{"n_layer": 15, "d_model": 192, "n_head": 6, "vocab_size": 16384, "rope_base": 100000.0, "bias": "none", "tie_embeddings": false, "extras": ["capped logits"], "init_std_o": 0.0519, "train_tokens": 457400000}
Each number is 500 + 50 x the weight over its row's rms, rounded and kept within 0 to 999. Layers, rows and columns count from 0. Numbers have three digits each. The size before them is the row's rms in percent of the matrix's.

# up: layer 12 MLP up, 768x192, rms 0.0599, rows 427-555, columns 144-191
# down: layer 12 MLP down (transposed), 768x192, rms 0.0599, rows 427-554, columns 144-191
up427 095:462438578488519484457441440418523512441486529459554582492482393395474399551535433528460484579574568477479491501484476596429492546498511476562469
down427 086:474473475573509441548605531546599637513485528460547475454480568475475438518472385426534531486608412438502514478482537460432531485539433557551552
up428 102:592485497473504495502553510448614476504496530563522506522483516624526521522534359435565459447585491483511483459491473521558481535419534557459465
down428 094:532497482475459436485484476472537494400541437490462395495492472621475498544393612460441519461536466533517461588524586440526588534554426434493461
up429 089:515465501529421548454555501412454509532588508613551508461457575460538514520545440477454486477450518587387537599528483538498444490509565518447432
down429 090:556482531459531451513530503499498570492545464441525515494514431414507520560538508458501516559473513507511500517422477552488484489593416438538438
up430 101:455492483552546525485511475513423572573562495471584594480458475491581540465444401564518424560482517529558493449510624520539443566459498519508592
down430 094:511509535488473543619486510526607587527492497533532569501418526474561500427455477423495564490486470582472547416553585537511451464544424568486588
up431 097:455602507467546447496515486483464522425509549440441489484528584487446427581506479512619439453541540483570444551554545545470478436561524516487544
down431 097:496603495500494480482488421488355484504603499453484566551498532565522477543465416450440541496419529527380529507569538559534484537501509487461385
up432 101:445547549501454530461522456550473494537549515541529527445483564494420435517516570589549485435424560542627410505528473565503485493466490504458561
down432 106:493449598435521493413580505581432517546506473515488399543583496437489542507473552519451560518507439520489488516469507463518494481598498549424489
up433 099:481622599485605536477464412483404545434459529469513583452538551482424485429542523444479432410538402440511531603362474491507500422526446462431528
down433 096:563586563550499546431502492475527519420480533469516558431507506546458535471596472460516504352491420585510467626439627529499544440479475455391466
up434 104:429378473502498509477533419449483662475541538541531561443469461426504560477524359446520533503499579512464566429527404514516492532431478603577499
down434 101:493490559491513507566495521463564579438453498436429471534520531540447477530495548632543529493450426466552546496515521444488455568556479446527502
up435 100:534532423422526533542547472440538507493531446446467546334550555525540514497608506456477489487557444556451510526386493511498536520546501510496518
down435 091:525392491453438390498570471535431564474501510452429477531649499495572477578485556469552450541519512512495453561458481532456538478544433507398379
up436 107:449413570482441570534555573502439540545558505564471502472497564419539563459422503468500573466543542511522553518496369566445583511500497457454450
down436 112:424508504454461483540443534469435540501554515570497419538547606586479511478503519527494405518480611473453507423543447450584470507504493486451396
up437 094:453498625559526501512543465515393504553518487509509362357522552488443517605544556498440454500481566503468387457474509501482521503440535466603444
down437 095:528412433473494508444550530441513510503480515491452543548542545511502516461452504494566507501354460499553640612513451480567482486486540488495481
up438 089:494413484559520482424528514479436577454468554470525551449528481452477481453503457413610518517482584500507461448491453524434479481467449498510435
down438 093:591470555496484501515514504458499512484472501508442474415487451567512489505478482553578472598538514476474421478509459416508434572510535424533544
up439 106:437456533464535463511466416454599507514447461436503514462450520556479485336478421565469487519454541504512495526509549504524424534451473496458587
down439 102:566477453527464422569488412454517414470544547464516494597565481520517594407517390427455462540624565470453490582498552479545516412544532552512403
up440 103:500501512518524449454580514536544500532508443508408511507434496600479546500501438550474534490591523529540505484513562444522507504469542421403437
down440 099:469521558498444483536485575406554513471553527511540472503578506528540446543505620484519503531496449539562564531550509511490499525541545572548596
up441 104:594506495466525502505552499500584546422496495396459502540488479478489598422498490540488469481523492476432561553556491410483536527438520499511524
down441 107:473489557497516482559486502508514568536470570456536539376533530575463432550473563470522484528558430559507523506364547478558482518519555477490527
up442 094:502492415483586548550509495421428543482559492543544615552460483597553444532561458476522537474536443491539420495537483540404511593596474539515546
down442 090:503443491463481506527530609619550482417553459487470479534474461525456463493521481557551565447578453520500488463449466399492489563457509601571505
up443 099:478568523586563438456553391505416553482507496512496528536506489398508572367547536602499513530387439392491497407467546490503591437512576560515460
down443 092:525479487546433563537423478517499508489497639569438481475515450499512630548465585495603588467471509529474547479484459477453490433593504510517511
up444 096:451548592613498451456502484461509532480498574521521502477628539485483446426482525591508405522481510503480540459537421442491441498580533473454510
down444 097:501488404509469521521516528534565493533470544562450486499438501547568513475516454652467539430495474565477483536543468517444490504423484564528466
up445 100:403586457484538426416521503427586431521437537535495475430606421484547417569474588511597548422489569480508439415439487533584465441558513461425461
down445 104:458496476443497578507606460540583425424479452486465486512562397478507505524467561458445563539492456459691425569446496501578526477542491454453581
up446 095:571558477524552531493502426421486454503437573450484521477517446471481443458575445517472459367549537471497489441398574480593491530503434577461444
down446 089:527490460527492558463559482480547491503429554533559507517463535506503450527558331532458470404615573484430548561474481441449609585454332480489510
up447 085:553460499504482493540493409408427565506527482474443566484495450477468524461542466479459519490483480446633448519446463476478429479500581491497544
down447 084:513463478473483530490545468478433568463434475576505466554426519496560511533530510571487461509462596513530431524421436530514594465490520485457441
up448 095:479450506539621520465504527534475488485500512500470439543422569555420536446537452511523509460551555520457528398439532511513521525522551508516583
down448 102:556500512472500424471612526489530537536528506515398555514482517473527539576553615555498557568427521585509485504573550487447552515504506413480565
up449 102:520512507510479444499504501454511523476491603506437509465544530455480514497454454608444410428556497506484429440457466533543432466561518487465515
down449 099:469463518596441518392462432545529383567508469442479477477501523558460543482570522427563562465532500482473557426501475486472463542582440583524537
up450 119:542420465501545551455480482495464506528525488434435455529510496478472501487444493448501406570497471646527535504475470447500475519563428469396538
down450 112:502504429526520605461453392567507443566457433485476540513524505517443524509468548442455468464485488566510403489552549534493509435537535404460497
up451 103:490428504589475597584623497493553564463474572549493449404464462507537562485532490539492525553478403453484522486527442559413567470537595470455507
down451 101:544523516470547398516486505514462511423375526443558462668439511527578520547446533501482515455498616497489559533418511497487538348462557497481506
up452 099:433452405511505480472485527559559459529495452510381562593475486539495414494444452579491545489530530438612509448515517528550479607490514565573489
down452 099:514587486528458515589493483490511560530494517442583462517575549500522598538506568410526542520461428546431513517521505513522501427480499463425492
up453 110:533483471490461547433493440441498492538485554535505451464526639483551485482454526556464493474467450499549496566371482538542433513585509417526518
down453 106:473536592556542457487636532571492503429452438424486534572498414474440485475575532453511467505507489479509512538612583482464593563414490514496457
up454 094:479478511425396507571557539479473517577523525498460536467560524505509526456642419476578468517520512506429482451513491465490403555429579560538501
down454 093:541575531490604531470478453521540507483507432445490456508378524519518506607509426533460569419500517494587425464485559476444465452518450517447480
up455 098:482470549453481409431505384505453450495465587571529488476496562420536581492512486461576471487546523514542520485537414479517462537469529521509556
down455 101:570574526406477593486644550456480481511477526543469512528537423514498407490415540511422500528395445486489574490540497484485539553502431424479498
up456 107:526490470506461557601526481523418522564449585580524539497556509567485496540481444494468482488499496457483528498432514577491485579538468561442478
down456 100:463420465449459470549492595469534454491409445521453443446534448442625524471505520406518409635583550493443428462541426448475470488619460477519598
up457 096:565538515487481558488426532535569498474488537492395429557464452414472456568479420482522506533531532543556575511593449541450401551358461542451536
down457 099:506491468548556502565569481523445517582460464503582556576455529533388548542450461503483555527489452490482532547403505460446539438416524524491566
up458 098:492496485530490449418520470492487582445493534600470420473573436538493491603561512519485554457495629509458483550586559481452432515533493460460528
down458 099:447545440486551489451434507462546528496566467495498537473562506562540513477653505523429544590465506555605482601445590595541534471489519474496451
up459 115:404482554557511601538508463531519457507503541523440502501460451563509473429522535545549495503561482509502447542416429600460599590454553649468493
down459 117:482533559542490553444479500595519494490528559451476479375501472526430451512534502445474503526381522477539514443499412449496590423394518533524517
up460 086:533568471480498520483509512473495511503435528555469436442501549440489425494474460552448574539513497467513571482534534458432491403508507528515522
down460 085:522491527523475549462468439452505446523429447510507517503504503522533460475483416455486506536524539397437554519477426492569425475471512558427479
up461 096:451414580583507449421554519368548501466638519486445504536480494559423480475411477417586530530472528478433477571572534500495496506447586373439468
down461 091:426489521480535465516437477429540471459496491462489432533539488474504488599511516496595461516508542578431489517535502542507557504470427454425465
up462 098:465431533458507473501575545479504466396533545449499466607507526472564388532541523575489484515553547546494421535529530469545483444474493492472399
down462 098:511487577453525478502579406599469482598485534410513512542508450522498496491560467597462565550566585441531479486394496463467540644446450553512488
up463 107:481495564547513604546520450455429544525463515497510509627407421552448520478437404496500522434522563524486450521531569543442528419497497494534484
down463 098:452546474438476510492538555554539468477560588595554520458478620484430513468620529464407482452468434422484443487375472519478531474538519514426530
up464 095:468509496570599482518580500519486490449564443429492477448571470544518498608458519449518493507485492588501417502560555558512468520504545481452546
down464 093:507498479545406476522479586482406526432478550554546482506522414485476552433560549465513465560483543428471530531507554448541472401502552430534495
up465 101:491469506585587567553539586474547511473493403475576516462513444480492440534492456475504447501440489473535548489571618540572471454504435390456487
down465 100:413578494480495482506494602466495514580496574478510470446472542601478547526517540519488583463521520594477483496479428461437494552541491548590423
up466 094:544524545510453405463482444495442546589547509473577487516544447452422433527466491443599468509468552555505547391493376513454501563478471476554453
down466 097:420567519590483560593487578511543539555505451426541500518490479538468450488539533493492562465500408386501515451457561455505478545463506472519439
up467 106:492500618448508594448537477510512506487526477473500480490502415454487419535500482542450409501512529450548507431500473519521561491459511611478509
down467 117:512535489458507496487619434465546457534508496528436450540509462500464469479491581518438477519551447530533514530488509418556553436577480460489496
up468 102:511464484476609524453495522484461462513550480439509460438518514414479430448531511460585447498540513519425428472540517456568484466523425517415478
down468 093:491543585549521560505568485501537521467549434427464585360453540484357482533596529487567504539443490396495392437522436515507421442453542510472416
up469 114:470460490502502565405604467518413507471547473570495482478494476471437565472427495468517516580470495461428399493525562521484508529582497467452462
down469 105:547509578513476368603415508449522532558510572441524510584495545446530400517545525499438503495553590497467502555474539493482480591513505535606557
up470 095:456500495521455470430542503500484460429559529481441456457488660501502475522563468519556515502523486528356490471613559447494527480523518455492427
down470 094:527514437523535526476488548510538526479416475396486519480400419459502485531521544494456501442468487369623532442466565529519467558423507519491572
up471 091:460517459503427499551509482445400545475636536453543598395472447519556553477451450532488429526532522411470529586601547431442518517453541543441561
down471 094:469505517481530439548528573472512452550465533483489528547494509549481486589438482541549489495509416546550561393374581488442433503477556505481458
up472 096:446606554518540487536511433513468557474486518454416534505480398525473439471417549488495523590575498450512536401539471443493430555505574474533355
down472 104:527474547436485470494601447491490563582540413518539469391467507503577611580515449450522578484466563544499453435471558564514427491441466468481530
up473 099:508437471509445501550501556449572550433528589526507530514479467560473553463509503459575493517506606495416417484532439512473404539470563529530530
down473 099:473439554519604470449497474640513536499519545491490557485574494492467501472475462614519570499538434544548544543414522506589526453527554446387418
up474 097:446591487551580557578585472418526525474472432502585593454479519530544556422558564506478490452470518521581464579450572552594516500521553516469518
down474 096:514558506446546496491483500553478486490524450423472476466498578508434465496365516552517528538451433442498527415483544445544460436565404616432483
up475 101:515471424536514506562537414478501441533466468486442446514433517546539445546539524528491501511537582489596448502459427484518512568431532586510536
down475 102:485462523560457474487479468492460459542496465513513451580503451536507467600478457497502606544457501478507575547499524522504469446475515432514472
up476 094:417534469481538487480512431463571518439449469602491515506498491538524452501522507493602416512494480561532537537420415471469441479601447532541504
down476 098:522543564503420523515363453550480472494503434513387524501482513589527436466500449560446593497451592519483482532443625512477485473461499438466457
up477 106:454492488506524496521508515529497494482554594492493524539505438441564520435538442484469530451554474497454561449492493419573561489418494542441479
down477 104:501373483526458472443501544558539529493518457528511466498542413484421445415413479525417532588475504449462470437488453345535461594471442527453576
up478 104:561393487548588610554503540453583486428468563536483611491512522532485435416464400469531427473408573519526446616638482572500516492564503571516434
down478 100:442547402601419498441498530445558497563521536491539485520508479502459555546533558470489505438558474506541426554483560455602512509514452514577491
up479 094:431556479533548427488491432511553571536536546493530627474507524495483511484520520480579502533492537468685389493477455522540525497532516517531520
down479 091:584403511541441446547527579571510584423469464529541387533549476520436441503507587469491516458496465513561513576476522411435498503494549452479523
up480 092:505567483501543508512516516440474460546491555595438482545495551543413539456620472534560502521512505488497419546477499510514499459501494468499467
down480 090:488412557494527585417599639500539445451522530464521525503483590471461594530442501555543376507484519521463488412541423522417445433497496549477505
up481 093:451453565560523555507441545412511481455454491398435465502519525512458454478465443541499484563495586465537571482480448510496445509537485560525456
down481 094:469514516543471413531558505500486515582535537502463515537466366536494500525391523421500552498511544513554500466522610491453503488507506474523484
up482 098:490515494486474512471548493500533525444513546463477444397503439594537560515530556509523478532459513549461523503534553551395423475480488503502481
down482 098:494513411478473486535504421414433503534485416532514531595520470397469536478557422484488497490589425419587440524507528527608525539494517550424586
up483 100:504467561530454505465560408566540541522424548592587541588602522509538581492423532460481569474588542417379506493528521436468544468503475492559478
down483 094:495535514521410490482524427473491517458502461503563514521620572444438513476498525417510378457561522572590506539604535485556453549475522530517454
up484 094:519490429526422454517475514437437419498564520571491420566496455452518500525470523514574450637486546482509540473507531481540433516501434551532448
down484 099:480514509526566495416460504562519486613457473418475602524460500479488588534516463463473555412516471545523518508524468517503482492524554454457517
up485 106:449545487515509475448583532472526492595552450559496521596444462474505481561478502526600442486511442464602494457511439592510476515424521410496435
down485 111:533453482570507538561503481491353526413515574563520367524479448481512411500585500438481499433521546531471434542445441564520514465576514483497546
up486 112:469485470491459417550523484455559484532417438483512475540408588584454492411501499494543544512526523511497542448543573480514476462510457475446543
down486 104:468615569479509605496508476525447446489510535459505429477499602491531518500539468573512594480561536548473572464587553530481501463504541453528505
up487 096:567464496512497553391532502455486493398629494516460480488479528499501459539525519367439487458471414425515535479468458532526497532530592529446476
down487 092:510481496531538533441530518463547521530580467516524509521521522508473527582470497437399402479454489450453463502482475493539470492568552468493483
up488 089:492559410511605540555595402493412484499509593464522512483454517569383471516612527502452532457563480496571445509550578533498538566561429501459472
down488 092:469576518483526539485552573590491474509466539455447554459524512441476492567501461550550546525489469516537535489533444495457511438469499545491526
up489 107:408520544432521418494514537486515442514413547503489501387589445460450542468423519560615509439513477376439479472421444576460446541439523512491597
down489 103:518545508504452478572472582448567591500454510471498464480438456405521522484599486576501495552478381451517501514483400550536519559530478480537567
up490 099:505383446490518515508506463471526540439554486473547521486497460522559506532527514458466475536547559507442479463502429498524497559470537500483510
down490 092:458614437467439591538557497506494487578435588629529390550505514575331440567467467490490496395487489556517510453398492430504499499479481523546410
up491 092:530479563458486507467517545502542455506534519551510480476507526458476560518534462431650554521473507493594536507504404469472487528461469563493456
down491 095:522483515545462477509372497481429435481441500481556501546504474571558473613434487540473441469474516456546433490476521494491486508445640475522479
up492 098:536447478420565536524612603614539471447538492421523513491537465590517443489487478579558546484515495528531452449519557486575534491508476495492376
down492 100:518474470494516469474568534534572503391484444538470505519513486547540482503590466520531501517508532576402568487538500543496593422512511530523518
up493 095:564513529494542640580594408468503576512473533564519571487550554501548529494489500465428484457502492467496540536473453562503641492480566490462447
down493 097:608489573506505554535492446527416465533510578547535472426553493481533519542467492510505477504508497476446579507592545502441546543548594509433419
up494 118:451539523521565526578577577538428418501539511531600470447510475487434511578465485504402551570514517583608504557438488537492434506451525512537492
down494 115:573526506462484497501533578612606437462560495490461463502476476565450503409475486443515520503581543464598538547448451518593526494543502536503464
up495 098:392501494488512570437527486460517495593481442494590528428506549599430458528542435501464504535509466510454576443551492411506390440600551499495436
down495 100:409466477416402450524504588495510523455473568568454450568523478397499522509524559474523411545434513558424437554542569546541527399477456615478548
up496 103:506488511585532568438502504586457475525509493467546523506443450544470434438466439485469486508526443586430617469586472593553480339439536534504507
down496 105:474637498445515372557385422483427501469482552482468441482633421533517420464530488470511470518463500448483517552413561522628485513593570513512517
up497 095:451541469462438412469485486550481512497561574491451528449521486519549562506596479440530423519577564502390497449430516465431468611371486503486497
down497 101:521546434523504471507474490425499521490459511536483512461527499511571500431376526504484484385461421498625558573539583472530555392558481445441519
up498 114:423450545537493515501387541372595440516501501499555479528534523484537330500531520483558641490521536588497520392531508529465422578530577435502521
down498 127:453447468580531438509495545497575533478477467528494525528558636509488432497575455501557436521560473515517538433522499513524522502503587408480523
up499 093:437548467507515519500470580548490424506462611512507513456476541484430434447396353480614527490408442458456635541468518495448502484556467381450481
down499 090:533466513482539485557510547495513691419474448380497541468455512531548539469409593403457544513529537448566519457517459466523479576455425494487582
up500 105:506508502519531531628520492555482529498593495484426463481518485439541564556538480499457524480534516431528504445528525569514467457502585466569462
down500 114:464510468461429479564424471544487482577464547448479537477508527506530473487492495538475605560537498437442468538581431467491493507572487494459591
up501 094:480539490446528485467463459424464508512480476468415563484574484521474510490375487561501447434551471483571443487479520549458471484457523497469584
down501 095:393535507518386544547475511540549496520491599573564450472485531503504540521523456456520475457475608516419429585510510596541520426522475479571403
up502 097:455530493440414516496509559446523453400478589487542475446424545449451580457475579488536477485404603465509581447443549582532420644538550514448541
down502 104:622490491437554506472572501595525439504500474473431459463602573475548534421584452417505481473470555445507458527443477486460581478489507512487553
up503 096:495539509510584523526557518535533480552483473543490425446580474490470474517452576516428503515444387437460577496481500498342493384556498548497461
down503 096:536521474532485520539511432457495509458503505457473557537470523510586551448515483423475532442518555604502518454478556460506517556467513563632505
up504 110:506513491500585450482547445476455568538496518409513500491542557512470552362506481601491506440464499512527577533374501513561487479486517525492521
down504 109:440456522510562476532433533457507561509460533434533500439501484415467453526476600589454563475528483521509601436473516470507512474448496480476550
up505 097:482429528509515449458513451351482435542613585577441515483477528466462537574527570570515529364486515486403393463485464568486514522465535487471501
down505 095:463481550536509489473553417571461507520470579375532417423610459467506499456568492545492487437432455424554473555488452390485493396515513535472520
up506 102:372471416550494492464500523502496545450519576543493491513491463523547513373493488491464556575522460553523476526521589407501422509499545485489557
down506 108:457376486488455518478510495545520505468521523503512400501519510489582473481426556574557442463438630453516381503455517462486528549391528552587492
up507 099:433494414416457555508522516498509533557504595490518560507491485493470467509473389495508567505530501486479538477457494494461442484588547497553521
down507 095:472488489551582547426515485497476375410518445496479575540434522464515532523497614519478590541529524517502462519430545497471498512482511592502453
up508 103:437536554498576597476485494504431514505468457443501585475477522486582512505467476483536571460522477555493479489509446575508440411546492494536459
down508 107:494499435477456560536521434497497495548426477549554421495497542542429472493551515464531517556422534527545440451374503468527500477582483534443483
up509 105:480527456475510471427504411513494511525451520477514566435428495591509490461419379390488537484435549473527527541611555530501443416582499474557494
down509 102:451475446486483435500528568521637533470504462528495462571470501468422404451462456510500512580507450455423560457514605515476490496505489570597517
up510 107:502557476462479359455571509484509453555494480519491528475460412444506498508496452482518435481579450593523478540421452553405574435488475499464470
down510 107:599492490493484479493467486569484445484547444502458502467556467404458523419557557518449492541521523520598550478451608426406530468471365546480494
up511 099:519468453537463475513542514502447546481501606429471456397503514506419517547492573522478493531543508467503472544441498536513458494450516547549632
down511 102:480506542503527528506434573468536366466487482541632446486575418504525453505516460521566508552423513497484444446659465510485452472550547452500399
up512 095:508573377511520474537455481501505580513497389422501572451555468521607508440445399553509438495499485459577578499458553438480444545510565497584428
down512 093:489452555461480477545528528576526515502459548538579479558435597480511433498504572504459565507555489534432428454528479480543550408532474523514558
up513 103:554461525525499488544508564578458597433512526516473475506439428448455511495459489483549500546496553487471540429533400475609534505554517532590421
down513 103:475418489504495537487569489520572488537463445506521492476589484552440388533548489484457584576493431499515574422510471516495481462521522499422476
up514 099:497497472516500577482547502423475486447643547539397494512510546401481476438589483535505424513517471473544493518413505519505480470470497537497510
down514 090:517535473439464461523576473522512410461525482446405481504504416515468525469594481539542360480452453461492498447540503455444530422478449506534516
up515 097:492479507516478572423507543480525494499551439480420374502520514487556538544410511528516495473469504520465495594545508424524462634453575539566432
down515 108:495477502494451472478571552415484521401516505476472495485500482428560536496492454594454488460566578506555478472533496516507481481518446473498561
up516 099:576542466483516475504490468413481479484632483569523492519523531506412563468566483536449480452528545411537460546445480572569499460491548549473371
down516 103:562529524436525516472486507443556409452591492560522484460528545529437470464547513560460479403504542445645495438457465564547481499537524479429459
up517 106:442539548525496532532461520457498491553504578397555481564541448388525479516531519399604458481495529559553474457457440417571524432561571598480623
down517 096:517551525536538480504544512569548532549605472487477447476524456463504494558513501542470552438448447478439498481473496549366421516426430430482483
up518 100:405421532547442527592538580476424517540512503420433472483511451497529479567482433478496569570550501494492586559535533473486499478578468510487525
down518 097:555547517527571493474518365427530476499509568541467547557507516587452589495495544447434580445498549530492502473540503508506474575467514525523532
up519 094:486465519506438534385485472490496585571471561554493560429488465468431480415500490514468507640529547547470494579462529521446406500522486535407514
down519 100:418493535432460514508466580517520460486466505466450462441442423471527501589454454466556446448571468488484570429508426450430565492550475515565572
up520 104:462494560444496505484524448426389468512467525422391460445496520541469530471491554426456557518480488513450539425407559511458480443463437601477455
down520 100:534552452455531458526536594602524494562428383491547490493484450463475469533491422488493540487533458520424455502574456445486506396498527529488546
up521 090:368469407565523546516529449433486484449560475480588525454506502542438498454576457515588538560528545455498522447407497561504434555500427519492475
down521 085:489441497517486522445480539464493459501540508525423611615486539491584559486493534533534567576421548477470487544568521559526486544507374545531466
up522 104:484457528608564469499485526492530536473462398560476499489532401568502493548489553393496517529552494512542471536477525538609485556471638475469516
down522 113:461424501541481484420486406523512531430514465534467507475510519411527488587577455600506528561537463516468537464534545508538510581472531546495518
up523 099:457488598523448486523577558491511461545496403538480610497480579426459578489502506410512529426460484489516422499431542430619461532395559496484521
down523 091:523485526411544474507553509425391447566492482516499482506575573531499478406486510476509533508462463492614580537540433479505509608447436417537518
up524 098:576502480473500512516546461477477500479527550498504439504475480496491504491463434478467462541517572474530540584563548498451482590515508404568458
down524 099:493546545482367471511472505483547470421532508595589539513492489515533439438506545503491532487631460584426598572531458480574585483455448572489584
up525 103:408530415459440563575560501434409513580458497490511545446530382528483512549461427604427411542468471575470437481552488527446482572505506584483574
down525 099:584473512437456499497521547597568460460507433402577459533505489464413566581511519396494638479475478460517438550470406486461522448495467447496532
up526 107:430515536543466520560559494490536517512402555560538519567556544485430503478525496536463549527631415506437471540520530579509345542507553573514426
down526 098:509489432554437452481509571541515528480580518555419441505495496463509600467545473390532463538444539568530487506540445537461552521436478550435547
up527 099:407493514471500503539490598477562583528544520423465506466427534519557443440468527504482470540575513406494507472472569491455527560517454472499468
down527 096:475560411471560506402485517458521511489393405533407500506480521539486531526464538478580500538415492549448422506523447461519514497467538503556528
up528 087:521535527485613553518600463425416540416478519581558509478538535559444488589535439476444533436534518543433583448463517481583498492591480508499519
down528 082:517500512482525561536480458599453489505422506520549483475514560525382462634545415494423508541519503519406488417476572520553477552448437539516468
up529 098:557537478445619540527596525496434507532513463542483532504439470525453472412533419445484460486510497473488484500468523549474490494591491578510464
down529 090:478551405510573608529578445483411475582590639471602495509384453443454381495482487520485552469577541475523549455484491511458496529497548540521426
up530 095:523454570511493446588670508566469549430517551473519589501504438509488537491455542555567516523501424518478514432511550466492527453475537507531428
down530 111:522448492441523594458649486505572442522573536534564482457504452518546463527432526511431505500499511437483518444520455450467507532535576507474551
up531 097:432510481560478460577521515491524427534526565519581601511584533510451497479464487477547518509398505538571515466494433489631452478506518506520481
down531 114:566544503577488471516434491600571491616492504491561535511448516488541494531613464561500546512489555488441522532490554469460500473476514565419441
up532 101:472575398543530474452461483453491500547491513508453477599478537368477390506487465496530544487531483525536605488593481548529516513464603464426603
down532 107:509490522542439509530620525496581421548519472515503467525611471471542510583518453505487471563474490511504555452449492507484517467605556529447552
up533 096:473529492499554488458587494476503564489492514485518480563469528530505484479526517454480466546547372461438492503445506550543566504473566483489510
down533 091:550512551502430568465497480523521456531425534520484522547505492482543560546454505462502537497435586464491610439493456500537555476542445583441483
up534 102:462464597504509475456471543488547423397551491428531529561500467465491461480516520511484530431589541467583559538486484466498512566481584575518541
down534 108:463522600477536404452549480582523414516512582451490499414518503525443594523516405512461469537427582461477501500430530471410522379500563575460487
up535 091:519384487454540518522516480338549442581510542524506550526602526509531474556508413519415447548496552497519537540483539467520405583376422496400491
down535 092:570544512513457508458588622557500445495522485441436462472514535619501457544481472460533528478525525511454538472516589521467514419561487536447434
up536 094:527495509449485472497511515482481593561587561400452437485491538521519571411560595551437447449530538553559487453461409506513488496521553441502498
down536 099:450443511518536506496409592452450404422451507572552515519474520450497488499401533395474457545468438524477447542495610434458495548497434501487493
up537 093:467407494511529577515552511459510501350521572522518565519516535548501476506551405423456539539559579455398523516473467527545474547525618463529525
down537 090:449462425536545556441514616493531480495429441539552542502430522554417481561471520437514551473436619525424538542516485440542449511529443550582568
up538 092:540594450473464438530560539461468517379512440521506465460510471531554474502565434535533371516554515464559519535427520479527495507451482482381443
down538 087:503520553498490511418483538424522387511508520473530510503543458519453495519439525535473605454459373515460454501560384439546493568448580484430515
up539 101:491554470583514460504506518488481552608579554499447544468511538483512500450508468472572462455548505574438479430536499521489414548445572493553529
down539 099:519519477472508523505607562601471460449537513543554445472477356503400548475440557465457514496521489532452523486470454514486549426516525443462463
up540 093:506478400473534465440454468468439507543515542545560535591568450557471458455460483488607526450487526533517547541462505483496397587475419511545460
down540 091:582450571531424556464442471515472471615581459511490518517512482436429480560581502572523437503528573559516547451506496479434569454515495542538474
up541 105:560503455540431583499513515488417521511591511493478446560578540531503483529559440546398586481458560531444518491481537438546428677556464622551459
down541 104:551523515490442499480452512514568520509568473456451582465461523496505472479552489425536554493529432510483536512468558483483539502469505515500419
up542 098:492475539500546480507519404442505527516518454557494513466571535490442515546445512419437417534384503598526473530458449480476397554476431553510491
down542 090:512491513464442503486460503474613449556519617555541484487466490545546407505478510531577502437506491418538493558515523506501519437553467521537538
up543 108:516477526560451526572540496435466476474438501524565527599417443482532513503534580452577536482560535568551528426579526526619468531565585544556456
down543 107:509415485440489549497520539528561496410592496521483492525483552574549564543394471568443480550510463570566540546512472481381547479514517506490500
up544 090:476585468572493481508470545555475483431383564489593422589575494466489535447473543476471499567543600490485504545350470495501378449527453608470522
down544 090:553460509450538379512475478442515485623493405498564573457446517522505454500469453601408513503514552537570558476553513543438463507482495512396446
up545 095:426507450517601538424589537552433410419488531536488485498517489492503509488514461475487559535501549434488482441548510554465496487560532516463503
down545 113:547533533472484433524596433436522540499495450455466489519440460536480456494495578468506433464589458500546484513476546432490562497510500490475527
up546 097:490461421461529513386481472511413561562602497444513485526591498408544559598487477536544464526457518493447395552592538466549499595522496404505458
down546 099:575538583448533515495620449472566453573520471664483492499518483412614513482456401433531542497528410550483543491485475519468537512425448530448512
up547 109:422476578529424497468450533487538448442552388501437549464455490473478481610538607511529470591350481482549612455437454516528445494541515547463556
down547 092:541517492492431514514552502514481547572492540447464483595546530510522509451484471383452469504444570549509485498514461471615455550474500472454382
up548 104:626471486513510475538528514529496524485496433548564466572370486453442418520457534400553475491436509533463490451549396483586515555540398440486480
down548 104:564521429488456552594580505538442459494494608545514440473528486422574545569438550459522498498469521481553417467502563458514423505556498485545504
up549 092:563484486561514425518593493533469360446485473544528542532558463417473449571512519486600473436506595575516498491485475519481515571483513468520521
down549 095:431464412502453541463451561548492620482486454422468491478501519541526540471481437562518494486574422489486402486578554566486487442412509537517501
up550 097:470450579494495450530461508508530417516456460485459418535414466539439438529427464589667548530538568489563396443561459526507477530529475564465449
down550 105:533559515473515482500524536511490472498493437486516552539449508543409553482470441533535479482513513500545569425467544515503552483526626521467450
up551 093:547479506566500450608481486443510466530530487429563493477378539542577427469529587492522526468504519628505564566577470510506481482477523439475484
down551 092:522543415476514520477611469511504571532568471468571469500536486424463534496595568475521444498584564512582452501484571584465492486474550462385559
up552 104:536494502512522560438597494537589497582456549481566629559554473507567452387433485496495465423462454528456385580554451537553489560473487510478530
down552 104:552404447486531484473423495453465491457501526410508543528557471488499497440583522430526580583411518502506577576553571510523522533487533526526472
up553 090:449482399428602501484456594496468495499401478527572556474567510564452460622512491431517460493587513531563422576456529475535412527482498541546499
down553 096:471432470472511552449494388551508475462537543474484499470416507489473434486512403606491468501435525554457543540475554518485430539582429533547437
up554 095:494548512502530444512481534530419400467552544409514485456465550496527488474510559502481452552490517542574483399432551487522449603560509522414509
down554 102:516432429503441505520477575566553509572447524536426504505489504567469536538525502461459479484436549491557483527486515503571492451484488514574538
up555 111:471434518436554442518503507447466499459413475493499433448402481509457482481503512454588444457535509446454449498477483644533609489479546545458480